Weights of a small GPT-style language model, trained from scratch on English Wikipedia.
Size: 15 layers, 4 heads of 64, vocabulary 4536, 12.4M parameters.
Architecture: LayerNorm before each block, learned positions, biases, tied embeddings.
Training: 650M tokens, 4961 steps.
Each number is 128 + 24 x the weight over its row's rms, rounded and kept within 0 to 255. Layers, rows and columns count from 0. Numbers have three digits each. The size before them is the row's rms in percent of the matrix's.

# layer 7 MLP down (transposed), 1152x224, rms 0.0464, rows 893-1098, columns 192-223
096:136131127166131129150128120146145128166120100100118102108099123097117101141154114136144095118135
094:102118125116121122084119166135166139110163149148124145116146116161125125113118164107134105103095
099:088171128118152113129122149135096064133128123155098106123171107090116147107089119099102132130163
097:125152118133105141205147105117082130142121133114125126122115089135148122119102091150110124126098
098:136102083117118140115152119087142148134128135133120174110178132147144168162118155096122142098130
098:156093104144205126130086149132155139078139135148118097120133153085115151109111109180131092134145
111:087128158148108122116099133152087143126139132126076103129095172110114129162163147133116159146141
122:147116120123130103134171134119109091147147094170078110146133101104149131093070112101142152125134
096:120138145135146113114127133163128148108146099154099163148132122127187101153145156086132139130106
107:136109158106129127125091156133108101062154140119144139156141118057075139143114116118145089084104
096:105129136135141114141153139120110127156126161120132098131120162119121115122143148184119137168115
101:113122134134202114139146139093167162129119157173103111169112140117134125096134142143120124123144
093:128110130138070149118109155149116134115115100122133098163109143101134138126167112174160070165168
105:114102131130114103163142126132135109112135155145109157172136145111149135111097088138105158147124
104:149124145097094124175132184116114139124073130126137115137134141143077120138122114115150130167123
103:143130126161110151181113130087109131129129157127136125097115132106108151106161102138132170092140
094:181098124139130126107114132124142132142137165082115095158111145103171109167103107149111090172101
097:106113111158125089175109122140176097143128147140145186138115113156156105110117164139093153117127
101:144133121138076140092142151115165129104114146105096114128132116112128147113152158123186119121078
095:146130141113124138128126107138118143124113136160079136174131111174142138161146154139125125180133
093:143134105101107169148119114125128110157132137161115148120123145139087108114125165175146115132090
098:124109183127127119142152151103154101081122151109114122141112147085166134095167095131154094127123
105:112133140163103170113102100128148160165143122132119133122173104159154192159135102155147095122133
097:098127142089181121112132136099104081124086175136094147089129120136097107176107105130106128135132
096:124101124154124155120130092110118121169177156153139156149117143064133138113072112130119136115127
106:116090145114093141129083115142162113144148117164167127112126148089141097112112132091139117125104
097:118099110129130114138185163095104145135156142081141113127103169138153176109108114111142130119102
097:123115161116156103101100137091130083098160124085128125150154139112144141139121157098123110106130
102:125194099168167102103101183115123150100164100085149116114111130111126149129106125113080154135135
097:144149141090086116139152129141120128099132149125114149156144164118165076143154157125162160126158
090:122143075146076157101134116128101130145141142126141105107105129157103111148106144101149122118085
114:111121125136087120147147100115111124115128100137159125123131098129133121102114185097133131124124
107:106133162110151138171122187124162131130090149144085110133135145158129129132094176140103152105177
096:130139096136091137125130113121148156113133137088104102113098152142088099125127166132107116096105
101:140140134145087095154092125163166089147151131088120153111142118089151163092148171110096098112154
086:153149144156134136150168173088117146125137137132132180146126125170125167135160104120110066094101
098:128147119122134117164091148127119121112144135068168163146153123119132164146102120084165130103157
092:100153157148162138122149096140136119123127109130157128134123186082173151146158156145133068103158
086:131122132104167113136116106095131135131065138128136114146125153109114176110189141121101125135112
098:085086156110123143107126118091113120135147105141106083155134167145108131144089116137185147157137
101:144122127130153086143093162147109100105120091125078179119156138105123115111138135116098097083148
098:096149158132113127072135135118150128152133149136135115140174135132144136077104157107107164133181
118:108116087135158093178164133127118084112135123154139165119144132139159113158072117112111116150098
104:160096108120118118101122083132103149114154166141124115109128156118184124125121154095154138135111
089:143189132103128115156170052122124113093123143142136140126101128150134131141110136130161127116144
108:108106148163148112100108213120132091128170164098122108138136119145117135106135092127115141110135
102:128126124176116151112141158157110092142128114112117132110159102120135140105101160143135121161119
101:143088116130120138143151164129172094137108098108139149154114116110144125062141139129123133099140
110:093112114108173149117155134128087131136118133121114123124120125114154138105135067175103119123104
105:166131142116130142124117140146113142076115133148122134090108173131138117174118139112121076147100
094:115126135162159148105125117132103112156125111085128116162143077162139115139101111138142123114113
107:150151098094131135100092117133155113119168127111094136160099153089120135107116106149153124120130
090:141152096091152141178139114135113150128159120099163145101084113142142144145174121158122128095137
098:131109143128106123149141166103116103154167151139101130115104129103151133107143152071118110147118
092:125124116107069145131133093134133151134146102125093127132165117102121140115133145115137106129136
091:138101084137130153141140147098144156147097117121134095162113146135155127154144116122117133146164
098:144157107163140119125102197123169066156117142107110140125149114115139177142163141127098090167168
116:137096139135143139126137111119129133136126118180143078172117175115111142105159113071113109149154
094:120151131126119115137136079097157140152112121146096122138145149120136184094101127119107163125141
087:160140120146105096116121145095157087134174128126114146140119123119123159126101099126082133107162
107:119149105158101112130162105117106131127152100121133131128172141120105125106176128103090127157151
093:143107087136075163136135154167163152127107128110094130135147096105126145097134136134103092125153
099:107104102159141144111104170124142079153173158125130128105155149104153161102143145102113174116134
105:088144145150130119158174094120137127159122133157116132160112113154144119144143170193147154101127
102:159146137108151137094126134155139174119136129135108081124099146171144097080098138126092134120137
096:108124106100160124131118097123171144142150169116127076127165090141124136142114102135125116123111
099:134117149124167086122173154134147150144101125144166099127127121098147127126151138126124149136138
096:107160163160113121129172139129157168158125134105129122123136154130105142124151125160125114126127
103:131135111187115132155167177138134155117075111152103109115137150111106165120145102186105157127148
105:140113110128177119105151112120109156102090122132110106144140157112109069112119151126115123087170
117:135101067129123137130126109152154108114131121144152087110142089103133092113148141108105140113158
096:145154146103137147154127132119097104159114142085139131095160134140145152168135113141135164119100
114:131095103089085151107103151127153166136127124111098118096140127133094143160137138157112152107151
107:114125140097150103122153079163136116127152134131156140155155109162095155123109105145161105116175
092:124147104133105163136102127126105127123146131182071115144176193086096104139125138139142114108109
114:131119137128134168135137115177119144139108128116146136125173129109125116142104124134161148132088
101:093101160189126141113108143116121146110151119127137130149123130164109123131131110138178139140114
090:113126134128110090157106112164109146135122141153102156136082132092143182103096146125083138152156
099:138111142145138118137136120143140129149115134142152160105172115112110099153105117132101109146136
095:086093116108128132137138158161114121096117162137155118129067122150145144156140113114135146110092
096:132105120103130129142128139124122131084108109140176122147115125118201116120130101168103119129150
109:092130142142140073132103138125154095132118100148163166147115103137144136112126116072138113116128
090:137140105083120102114129121095142103089088105115130117115155111099102139097177178126139142169099
095:142093165114086094158153131117126112149118143095107141159120104132157163097081157107172186117120
093:146084131140118128132109138131123129085127160113118104056145133144121126085102137118180102128153
099:153077148100129152126148110109169157120072091129127146172120083089112126109123133102133155131175
105:167122140095117083142150132143119196110119130124122140122132127128135124156104092157136106155145
110:172163137142106141142160132142088109119129117110128161108102108126110115138122143115147145107116
110:104107120175174124127084159115116168113086115127094145140142128101112122103154119158088096117095
111:100149153152133144134124143142144080148130143153142121111143116132099146092153180076099106126137
105:114118151121152104133102145126106112070116129135145140137152142126136129110149155127132128107144
093:127155122130131152150146126149115147156165104106118101129127153092127129120131142113182094121078
096:127139122132128142136151084175167109162151118098168091087131102144082129134135160148137129162091
101:116124131093130137107155136140147088116133132122122140085111092126123147109117130158164075154163
106:164117135101141122163144134127118104079132116123142157131123153122130131139129173099160122111133
101:168096152136097161106121128127117107105116137074137096136171079115111093123118102110150124095160
101:215111176119167145167094066112185130081099091149119090135127131142109137105113135138131167148110
092:130122151118066148144109141104117103112130072094125109104140133089145120131161128118181154118094
109:116108107121133119112112103082103127164109079107135105139105165128146113145125151156119137131086
106:150106140127175102109132149171108132153130123125132113099127132134125167111161118126121119156116
109:071163161124122117150104103141152121199138127173082126103146143129151123156123175152149120168139
097:154116135146110111091170121110148115129128167132118078130112126129133110123109125129105141141135
104:168104118098103130106167120166118131130136086116145110120141107099147160116122120145164142151116
095:128116148121182119125109105136115092126133102122137132157084108132104154130120109164138193100153
102:169146158103116158150133159105147156136122140114131168140116091123145137116119135170094170172164
099:137109148100145118145141126173133160136158110135144077129112113112163133129121137109118130137167
092:130133169149104132151088174121147169142129154073124173140165119164103117120164145106115116129153
102:160152111076069112125116159161137152165107122129192127128132095053141119153171135139110138100124
111:149127125082116134153133108114096080137166105131150118164140158159193105107143151116137107169145
099:098136156154087148144133100093092127102146141162161135114120088128161126129147110147163101115148
099:153136125123107144205155135097133127138162117151136115139110134149119139139150094143147147121103
102:138118115084104140146095136127152129134210133077139117136134104133111142114143091111133114131133
097:089116082142136095103091116141073147109143138121146128131139151109127122120167104119130145104107
107:164115155066182127081138121131127103139073123127144122149117112138159091123113161118121178121085
094:158148124136103117110125148103132122117152125122095123129108077128108115128152073145119090099132
098:134065114112132084095106125125144086103138154133166105149140137171135113124087094098168155132077
096:147151155134113130197157126133133128093161135157138179111151153135116144133115139118131165143124
096:113141103148107094131116137130110122091096143139155149124118113078149106120152130111166154117120
103:129108135135143132177123110148132108104091074140127122085128162159107147148093127114146077082130
100:147112127169151141113148109117151123154105135129192109159130137148115143179169124147125130146161
104:144183134133137154150126138130129153133163136125156123096160108075125132151155115133158120154124
102:153138175114097114110102119135078177080134129100120111093164141142091155124153151149162118132101
096:147131142111085144123125158120166124113130170093155134151114157127092158145090170138129160204104
103:144095121178095108115127095124150137144170090123133145125144175096073127146154157110081124131110
112:124175139133132171154155102137092099092150135125109085132129161128078120120167139132148123126148
097:112096155172148083136133096155171118154119178144110153143141126083136099171110108097128158097164
092:149089102126112144114112111096115129141136154116092143110124129198132131120083112143145107129128
104:127109098158128135122117135152125149100148153105161124131145116151121120171184149109168114117136
094:110132143072133147170123096130093128103141143129169106124138130123147146164092166099142103140146
092:163114096106169139129089166119114118084095136117132127132123123123111154149137128114125140110127
099:155089169144081127082148099153145155134140132161170128176095168134119119136139136139131094140139
090:086090107117151135125122168127166098137169107090139106125160135147119136109126117130104162102097
098:066094119127104133153198191168127087145147113116147109137081098118127140138147119133137111097099
096:134153161092118104127130168112146135145128146163154135150133159107111141122139127129140145088144
099:112166111086108127129089142138111123156154105207141111096114159166148095126144154143100131162113
091:071102113129166160113094156108069092142143089105153128118076117122081111147120107138156113141161
098:136144121162174148143137174157116158134131139132079069138150132146133137104102117111137167099122
101:116100085159105163146150133140133120100102108137100143124136121069144105127121128150130125080124
092:122126096149142143125142123110124138108129136130143133153098138121139131117120120098145127098144
103:133148148137138140150138105142109151148117093093117149127131110144159113162173124147107147106116
097:119104119179144126186119148130095134145094117102130125103199113137103188106110114149140139127109
111:113122119115130163138096113125107097126113131121137150123106144108101157133119132076119148157155
096:117189134140081132131126116128121118137110118130150122120099181119136155148117128134153080112117
127:144103131107163103145153125125162099148107118137155128104113160061166151139119114050126124095123
088:182147149138070171072117112134119066126137113121136137110144162112140129146129114132161130106106
098:096149132099110150169094149141098172117130132107133120104146103131121148130157117123148165118125
090:133117104124166161109143099103160164091139148156179139133153120120120113140105107112170105114095
093:108153102136151096132173107096124093133117106135103138108080105120131126119162112115147107138125
096:164096127133088115126142115131132150144140137104166116167112128108131086102152113125153083142166
091:153138101143093149113124175161119142134164142119099144098099133142131124108108165068160147104109
096:111105130120112125099124098128139097146149112147128147141136114152097145124118128101143124125072
101:132145137127176114119162168108115125176191086082100142127093120129133076121141143131148161155147
092:116132132144136118103124167112116124105161126103092101105146163109158161114119173104121169118134
099:125146118092117113120135121113115091191126144154091186122152162160138108133106137158180122148104
103:169085131147107117148135141151101129118147121153121086128083137093141090112140088162144140162143
109:111108117177135070131113124107137178144105115112106128142137171120094155120085144109116097094144
097:136164146085139118149109127150118096130111127145108118139153101147136153112128120133133144176169
113:068127123152151124133117131124073118117132165139108135182135134149120140135088125102124106139100
100:121166157179098057115125082165150112142161134123119159110130115122126157152109131039129146128084
112:105140120150137119134120131111112143134145109130144139118137082111119153088099130160085114156141
104:127134118125120152146144113130130102088104106157130096048079163100130125146122100134106134107201
097:159128141127133156081125098174130131067123124126114131136121185142121131116099151134136136111140
092:132110075116113122110103105144121120110134124115164151063145170173100136125151177150135157142081
104:121117161124148117127143147137134159169109150117127160128138140105135149125092126128085099141124
102:112123124163185112133116131112159122149153130104138147116085115130112137144131099133126177090135
102:129148120124110109135139092124131121120125107110096117119077144143156122149100113146126123105102
109:151169131161123167111122131139163118133140156128121110122140128187158119124126118113151154193140
117:124151120138095167138086118126127111115103106151120110104091146172128142139118098113142142127163
100:118121135072099140101092052118100112137128112112132180114122085145160106179159129117152142120117
095:135126126123144149159139138149120125151111137118084135145120120165127159142089097128066059146151
109:114141090133188145096135124083159115093189169174118110132148127170111136154118124155132122124107
106:143148111088138102154162137145110112164136118104186128097129126118167107087132125184129124098133
094:152121149133110124137124155105150099088120159115120119137144128122140132092127138142117109113105
088:132185076143094117127097135176103131183185150140188108152152113110152166127136096143119105100150
092:101138119077141097103136126121151154085151152151116115150164135123140103099125124128146130157147
107:123145127132134142130100146099114141133109107124100117170121128155145123158153103147045139128132
098:176116141147124128158111138143172145120076183107122102149124130101137127122111086092110178103096
096:117135157143109083120153108157141130184116105132109201173149063132115144107164131122131094156106
100:151096103148092136117199183110107155121155110123117177136110145158145092110136118149130088102139
098:127096163099137113123099105147114104166096106140155121122105126137117135120141162141107128124101
082:156095136152127126126110098135139133124164086146175154144149137141110115105134156146162148173128
096:073178098102113125148123102161160129132116147111125128127107123092110107110107146142122143146110
104:122076192145139154109148124113108129121140141147146115145140082151148127122098081137123114167142
093:116083139107096126089133115149128111108114106131137120131156094106126140150127154121098075123099
105:126153109134149170124113093134158155113150131137151165188089112124122115129176132129137131124152
100:115142152160090116166146155164141130169136103094133120139138068103122144116115092120107117112097
097:132131121117086135104114112107132142118126100124128138093123128080133131107122128147135131131108
110:120082133132121132155140145118181104189195141101166097112134139100145113129132152074110131150100
099:168116144154131113142149115136166160167126140134096131127115120156135105115119126153137117089128
094:096152141105102122166143172124140116153123110141134115122116150142101158125151159080126166150131
088:102081109136125123143167098146060098084137108131109191181130122154092121103170143132099167085126
104:137079111126168101117136123189130113102165154160125086176102117114116112178148137109149131186137
089:166096137121091117123109070098118114107152107121113058112157135153093101117134160111137134130132
093:114103095113137105138168124119136186137131157126120139113113160115142077176112154150146114142096
093:116137124146180077147140123150115142160168126112131138173165112133127154108140131147141096130150
095:143100133138137111115192117184155174115142146132153121140138163115127108112123133142152091106135
119:132120079136177120130117085151110154116130125132132139128112154146102111119148090097145102127124
098:142146121144090094149161162176080118174118132141137088125087145122074170097122123122119126137113
103:079101121099149064123130127136139116153129120165123115145130121118124180135108122079122094107135
096:123123100138095153118098149134150114149105121099136078127155160085137146141127111101105113179130
103:126078112155134087148107119118106128139155161083150126143085097154167121104151146112098149131085
103:109135141116121130127127124150137113125145110127099158135155121129148090140136147124110123137079
114:099107120125123120144129116116164138154165130130149106116083118168151118114137144141106122132081
104:159143150149125103097129118132091167111154142136118094148132177163157109137157131132143107123165
095:101080121134107102110145111120140125142103125104133138118103112155170151147153171109091122094121
108:106155116140143162150078150109127112137133139109163154073120181132097140112118143108150119100122
# layer 7 MLP up, 1152x224, rms 0.0466, rows 894-1098, columns 192-223
093:160134124154120171145090169124156096114111122108101092153179152118119139124131107116150151096151
088:106134160153099100132151145113141126131123128093136122150167112119111168112127108133120134159100
107:137136160106163133130086146096117104105133118151147137081145139159157152133144143124162085134163
098:079144111156159127141123139119162122155127083108149116173170153127092125120118106142145128120140
101:137127147105114134101107094155093096167147113140158131073138100129134110098181130112126130088168
109:113158114149204131101140139100134152163136096081129167132134120143125133121131149145134159154122
110:113138123118138164126113157201124107114146118111131112085068118150179161159099155125094098114101
095:117093130123108126125127165095197128141111162131151095145126110121117146102105120154107159132137
107:168143079114177124116130144129135102150100133126095093153129111111138080144119146149114121143154
095:145130120112157126136128131120153140147100147119157115155053112125086177146122157128107131133141
101:115161113119156114133132084139088091081185112105117138142129133153135147137157130138127164103106
098:117140151103120160154125110115136136143121133126117130114162101103110073099118145133142142124075
102:164122140139155130093134121104124099136126111114120109132115116152132152131134169110115114101143
102:158137139093105164115060114129131148184166144133138102106129123126124109122090107144121121150149
099:105109138100142121093128133119076141113133137097082152167103082156142119138130121125146145100122
102:079134135107187106129108135082164172068124091169122120101144111147112182115157154095138133115148
099:137122084127170166107132125106173138148131137110125106095131092120118122151149146133134128122097
107:111167143153117110125149127125080065146175105115128123128091115144173125096126132122119143110124
097:153116152149144135104140126168140101108133092117114176096149103126123093134114117083128110118118
090:127122103125141136139128127147135125113129113115120151089165098131140108186137095130125155122168
093:161182154112157111135118143074122123124128046100136175136148139132161109138144118129136110134154
096:133151115098185144119123118089100113134087145144111124155110163123125134134127132132118156078110
095:147155128165154110114150046138137135080106081112145162086154140104128117106087117136170143125129
094:156132098066157110132162173116129117104110124149155090135153107134121140126115119148154114114147
099:129166092121145158138151128139096111127123179126122101128159141124111118140127108147117129135137
100:154152149167125094135097136157144135126185121122131110130186054151113142120113160100128108106157
103:085162095111181150116143128176134150158125140197127102109146151148127123141142122159111129099130
100:135086141135120138136156175129178094141149156150114150145120130121132132091138150160166113089122
103:144131134111132155114114150138092112118135113127119127147108136122112151173147103121113151140148
092:133151151118174112151101146112123128081092119153074130165145202123181171089136072144104119177114
103:154144115107175171127091104089104065210105121151090161094138129162131168112134094150125099091142
100:094124149120137105113121158157152118118079122131110140091156146119116155155112155138106158084151
099:126152102102174120129117125092119135105123119142125160133135125127124114128085122132118133108190
097:142173095116120113132093124085129162117111108104131145157122140154145149107122144155080180177128
092:141110137152110122117138092100155183121146129133150126082146107126108165157156132132117137159077
096:128131136121151130118175098128154110165115138142084138132088140141132131121145108161124098145124
090:148123123111122102082152112108101114109134109132105128172126154157156125074134131138147151162140
091:133139141141136152122162141129179166129127138137152128132129115138173114105128136160142187175111
101:131160152136166141186146133162135111131126126130131156123118159133190100146111120151147137111148
111:175178141103095101095098143113140143129127131135122110124132138127126150080152138186108157110141
096:106109124091132096175110139146156126121119127087088109157121141135147123163119127172140085110108
108:123135151129140152119142173112139140125126135143136187127151073150150124178116085142153114118136
110:169152120072122117144125130160157142119115112100134143128130122123169151123138133129138130152159
093:101139116147127119193129123119157174157133144086123111145170160145139117120090112109135124162125
104:117108166126133129129129130111126126095177129133133112138165132162106128151113133123149176171102
108:112109118092095114116081121121159127110143113120148124159103111142116126139149156154123149125145
097:142203116121196159158119107142138091148097167092121172134123148165077120179143137140132141139122
112:127136114138119114080143102118167113094152161156130112151109127114152126116117119128161134108179
101:119126163120098124158120106136122112122137105161107138152152119123186111085116096115114144114144
098:184127102105120162171133156138134157185114148086130148073128154154090095148109125149112134142142
108:164121157113098113174094132170096120109177117110160132167108144114171154109134112128140140107140
092:143125151126154118143140127127096148120104123138107089131176182107140124148113129130131135164169
104:134141106127102158117141055126155111135082138132128117151138119151117157130132117189150149131158
101:158123152140174144136163144151163152160119145136159116106116149158143121153134107154130121142104
088:093114100153140130143128146146160141104127132116083140130118131139084130127077145128112121098134
099:138089108106146165121121104128116157138167093090135079138105100166127069091140126133103140120110
101:146126168141116125107127170098129193130122090120072148109128172131119143131127167109111141129127
095:165123120146154166118151201181106138087148147149121108119135101154166120153138160131099150127129
092:117095088124135130168138151150145125156114100128169150151140148140171120157139150124104176205167
107:138155128129114146148144105144091122161106111141145136099137172129131130185137076153142129120108
094:111140140102162169127140099122150112123166126134163119114135168157110100140109113175104159122137
101:127183163142111072048104111177136151110128093112098153156140108122153099115124125149139095088120
104:159132126124123153129118109115098152118128123139082139136127119130175134118133075103144155088124
094:110078138113100123125141129124142090185112130131122172119158120149125127143116145129149111097107
101:161141130129127153132099110126087120120153133163118129150131153153140144136116112152116118124133
103:111129150153115179127119104098122146145082143148134122100189120133125110102095108122146080101148
097:142099113105149148114115098136105100126096148170165070107126098149130132175137123116102134154163
114:105114113104102115063104098119126158096132160141125122120154137136151141152093103104095107100123
102:139112141086119136151121136161124132137131117146098147124129110164112141136135174148114113159097
119:133138137164132132147123125139110123140170166125124139157141113093121101135137158177101104153120
100:117099122098139124093137130123154153151084120085164137163119163124169128135135112187128134111115
114:109157165129170115136155114109134097150156162096141173155098142137172110094116127119113112138125
095:124138101127033157130159124132174115129110153123099139110119145099074134110116149132121139162123
097:139125113154137149138117132176117111103142149103170135127123098120125117142148153152134167190077
110:168084132165128129144114083145126144113085127115130148147161109109112141141138147154113131122109
095:158151076089130123140143139148126169108096167139161146128132180121139143130175162157121160130137
090:174123074148163105097083081102139132124131119164161114127172118141154125129145166132105117111144
100:117212106131100121127152102088150112133126128096147162131137135119109120098118103114090158115122
094:165141093087125139139096142115120136148146113107129136148103138150113105103084150132110116088126
096:116141123135113147108120145143156129172135124157134122119154102151103145150176092109157143122156
103:149115110110136159120140158121105143062132130110124115114169150134136111163121126147128149142148
090:149144153146134156200111122112149127075165115101094137129106140117139097119146155175112074086096
096:143170097123176157146112121154132161143168104158146112120129116126122080172128103121116062125153
098:136143136126160140112167137171124146152155092143143144138134122140118109152147111137063139101109
091:123197110133131087113083164149101088123128095146107126083134151141101128135124155093121137126117
107:110113123124100083145132147104165102123143122156137125105146117137151144128128114176139165138181
106:125144150104142131129104087153143105153128158135067152119154104135136115163145150166139138157130
114:130103143131159130130131143145153086090097133119142159101142130136149119134176083164136101114126
106:139147163131108084139135123106140111091100153150127125152111118090096083115144171117121095158096
094:132147088155129121120166120153168109128127142090091066120111108147095128120157088161115101117172
092:110105105131141101114122161117146127114096115097151160109142097145115117105152084093060142124168
094:135107155096152094149143142081130101120091092124090163113102127124182141117123105157129133117128
103:145143116121128124111136122129123128157117156095145153145119139171158148130117130093152142096150
104:171157152109100129153140142158119095157095103079173154130137100162185121200141058143136110158120
104:150143102127098168145127126120172138171114107140138126146136138136176120154175114121158134121132
095:136137136121104060075159160093114084138123135114114096126149119139110117108134102105115085142139
101:112164090157207123149137134129157130088134154134114137166107117121115122125096147126122101152146
126:111145112158116162109115155156105146104130142137106125121116127137108131146153140158115084152183
105:135130105132113144137157078103172149121096134177153162127149144090136089163117162112114120135139
106:124149160142161142094112143126143126118116198080125125117159151118152108092111158115159141132122
104:143124086126107125153085125110167103153139076123140131152122131117137121112131078130151136146078
102:123133097104138128110149152085115134114102139120126144115143148121141132146141121156120132064107
091:123151146141110119141062130129143156155125176143119161134129155158127082148113121133146119129142
098:112120125126094124131090123129142087112175173174120123123136165149132075078127093106153121091175
099:111145152168103087132136131153121081153114120118100159159135128136100086129115136165116169134152
094:108116123090143139120183110107168104118137146163104154113099111141115114103128136106150107089148
103:161124096098169121133122128139112127080117137140097134173065169146151115103107120137188155179148
105:182152089101120144159102142134142118158165123156159125122135088141130174146069124168111125153105
100:150153139116122148113107110100145145117133100136171111117111120151141143127125161122156119178130
103:154139145130148103104134142105141158134075132147132123130130121114104127149140112140110147115156
103:152137152144116119102172131138115112100161125131124157088113154139152100155139093139140168159111
100:144122132126109145109128128108178161135127142160119112174119113113112145133144142127147155133158
099:129165161117109140141109140134102124153145091088133136115102124155117124124130092153124136092105
097:113142070161162141121175109157127109178107127157103148121110119131149165130129133148094148118111
098:125113118140157131146151104100138145125129132101116099133108107103107184185093128181159104129142
103:121109089124119158128165136145137102122090151162106087135081137136138137078126138125108141119132
099:144130116125149176094140117139123139128131131116115087115144152112117116135113119136084160135167
100:172135117088102102138148152088119114091146130100100151148125084109134138104147131134140111140113
098:151133122145151096056133113147131085107137140142086136158163134128106131159121143137095141120170
097:099152118087133172120109165121104129126085104120167113110092088154169129084138076132154150113083
100:114123139122154113169151167166116152086166154081125162115163138126158102135083128115132124104109
096:130084095068178169108121105113103114180128113123125122098118148127147088117137118123106057090163
104:105168123139169125131100140144160114118157144145166111121146127126098137170095151121150140084150
106:118113110077128125133080171156120108114165147113130163114160136159178087097124138136125127162126
098:108100166141104131130113151132154183122142124110123114121141103128093133122156134116094148160121
101:111146137142115115130165128128151165129094124173171124135133126100132140140165116141140157151125
102:122110083125165102137110174090112130129107115129138160129103091136137098130115135136122160104103
099:119139172149145130165126156139137091112156103124112129092165152175120111140089129149072116112111
101:135123136146124165131140102093078085161161101139117116134103129114137078136145131182159127105144
096:117150131132116146143107159116138129131157105127160152136160138120140134122153118123079123140167
092:167176147116119152150114116120110165125078139192133119110116128114099102143146154131152129157129
093:152159137115131114132071125134154115098113138119123125134140141173123096113107113162138117125164
089:147141136159146176123116115119110148141109151135103149118175164134153129127115081145099140178111
105:127165075144171116112101163092097119102126167107098118137141107122112162113100161083118135118123
097:123147090127111114150152158118165168137132165122056119143143147170117128102133106093123169122137
095:098084106118100113109111110112159086154126097114136168131108121115135110139080100115075120119144
098:130168136153178101116125136127177161105119141115114121127149130157088125111137134139099143092113
092:104142165116115116108184115111096130156112129161130123103128112119127122071125154169116156127109
101:141158083118120161135095143120109094171112138129154112160109097142121132125120112120140151160156
103:139140130073110156117146148132172129117184147121135172146097165162156100137145134109113091145204
106:102145138124123155133142144137108126123136156149113107098144126127113143111104088120148127143068
094:166087136134156130113115166086125164133172134145139101133180103156169147101097114128134172103122
128:156164145145173162086145112136143111134134140146155108104133155122142154147129171086137104139151
093:171096129137137120123154128134107131083119141105129115135105113116179090170091154097189144109153
095:133092121106103181147161134131130119104144151088123123136121147123112123131123131103107137141143
099:095122086129101114121127079126103127101098106101164133150109138107172156124109131142102124123133
097:155146130180113127182098155164181149141141142127152111166114164102142143133136147157130134140159
097:099153181133126140153146166115107126148132103139135110113131132127092116141117161139117167151128
105:107122197089145104139112106126131132138074123171173140130127088098101155108130099153136121125119
101:154151092137088151128123118133137170145148106089112182153129157124152107176118114153149149118155
104:149164156150143080119143111132155126160134087102143165143105131132157149157151108191155156137119
094:144105104125138178165138167088119122144123122136143153088131081131136098157142089117104107149136
099:140135132146143091123127132146103150141117130127162124102077154103141141128104119139127165128126
103:099128103124134158135082100159172102133147104085140151139131128132116088155136078146095099157104
103:094153118115153103088146105126133173129128087135156135105123126105153081145113169146087133147167
098:128124149144126102112110133151132123150131164114123179137145112120122105156149126134124140101118
114:122136142171143134099143112097107122111067160101182154161129132169091171118137134156173133212113
103:142137140073090147100139159105143157101108147124146151160093135148119139082145133156110133194157
108:151157082139158120118135125128142129085149121128124157134136123157084108149153135114096153138120
100:136096124131122094150143168140117125162103124139098134116118138109111063144115134100140130148125
102:098100099137132124148164111138093126109120103116118139109115093138133143087136123133146182116137
095:121116163121143127135133145142157149118136145167169150180105107123134152126136099116149113162173
102:129132108137161148144096144127121125138100082144154179153144121149128157161117157169101138124111
103:138120150086100136121107100136131155124126091130102140087104158138142139133151088123111179125103
105:153141155132107122143088122166128192140110130163110112091125108121141106117120094125144107142112
110:132090134086108136130132210095179119107106115111107131151111167155150106117143097155123137107128
112:159144141145117080140103136097145131120109128135080092120148139135113089126122108152128172162111
100:103114145153125125122133100158155104164138142132121139098101170116133097168132120124140093124114
095:163127115121109130104107119152119146188132126149171124113166125130122128124159099110143156128159
113:114117160120119106160123134109129148137137114106111137122124120162128133121137091136155160108093
104:148108145134111113134130134120165087126110136173102163141091103128107124123104138132137130131157
099:089129143111124124143133119107115128146112110124140101142085114095127166139144144156149112122201
089:138091113135148119123127125096166135133089065143120147119125082120131092179131088127159151169140
092:151101195140105134112126105125104126108124127144147145100111136120094098117172152134112124129115
106:133115156130131131088133109131177136117125144138095126133091149180102096128094120178125104132139
106:128110127084114104147143141145112133174140128096123117105117158102152136112118161119115135156138
103:154104121167144122115103188084108095097151150107135085093130139131151121121119105131141129118151
103:144164131120137137135141121132132106180131131107159139084160099115124130147114122158150141111111
094:100128140153077152072131105147164094155099121149140145143159152130098089147141140187140146142098
090:131108129139143115147103106097116145118121115154133120106115138127134106115113077091099159131140
094:160061152125146176165146133131156125123135145140147129125124156090120126178114150142161132060118
109:163150086137112138154139120208095120104122156113132111108089117092082125132146110103132147129155
097:100162079138165159106153126114113149134128104093154144093099159107109127111118115147123138136138
104:107115124086086148180106096118162120096115112115108149126095121152124121117135155092101142101074
100:150118138156117114110147124158109165122162151140108161110100151145149106116130082144148156128153
099:136123094133164115125143134127139110143162172142137087120131086135107121159109142137171118119115
104:085096115134104141075109110117100100106099114117094100101142138129121134122124173127103092132108
099:135102119128129077140105145126149131183137120121076128114120116138142093164166074140125149110149
102:145106108177146146120134112107137193108160127154134152147144104118165144152095095151119142121160
089:091119197134140134102077110113183151168119161144122123147129114120093129127106112093107119105141
100:113129157110092108165143097125106118117104139134092139094141115141141125105161131110108128099126
092:120117126161105092138133144153141171166132130123136113079087079170115119137089125119125093119125
096:138114164112132158124122173157153122114140146086128105134102128142141119132141121099129112107123
089:108150110121126147161105150146118109099091143126095135083139203145155095102109156103157157177123
101:090140101147161156125114107172132126163111116179094118120119104132123151107125119099092092110151
115:152119107137118098162142094109088137089090119135111130109114138120173121127100133144136144143138
102:131190104163132120122158110099163109134102142120189161108175094098108133120126121130167139121097
097:132118084117152130155114112117082165112110102124137156147124138090124140115140105124150097127108
101:122135134123101132136129104087170155121132116163116148106173158143192127113123134142141165103171
098:121147116155187099110167109124135104129160078119086143099161151141156154116124152128084114116137
103:141135130108114149161115109078143168124104109149092116136110140146138086096088139143156127093102
112:135138127148111122117087103102109134142110111114136135117079168142142122129111192100120145133150
101:147104141124096127131145126156134125152132110117130137083094131110117127092147086128106141124157
100:165138111094116155110142152094137142100139098185095127147120155144123123071118087130151087139090
100:137123152154103106100097139113126134122062136169115149087154165135129158100125158115141137116152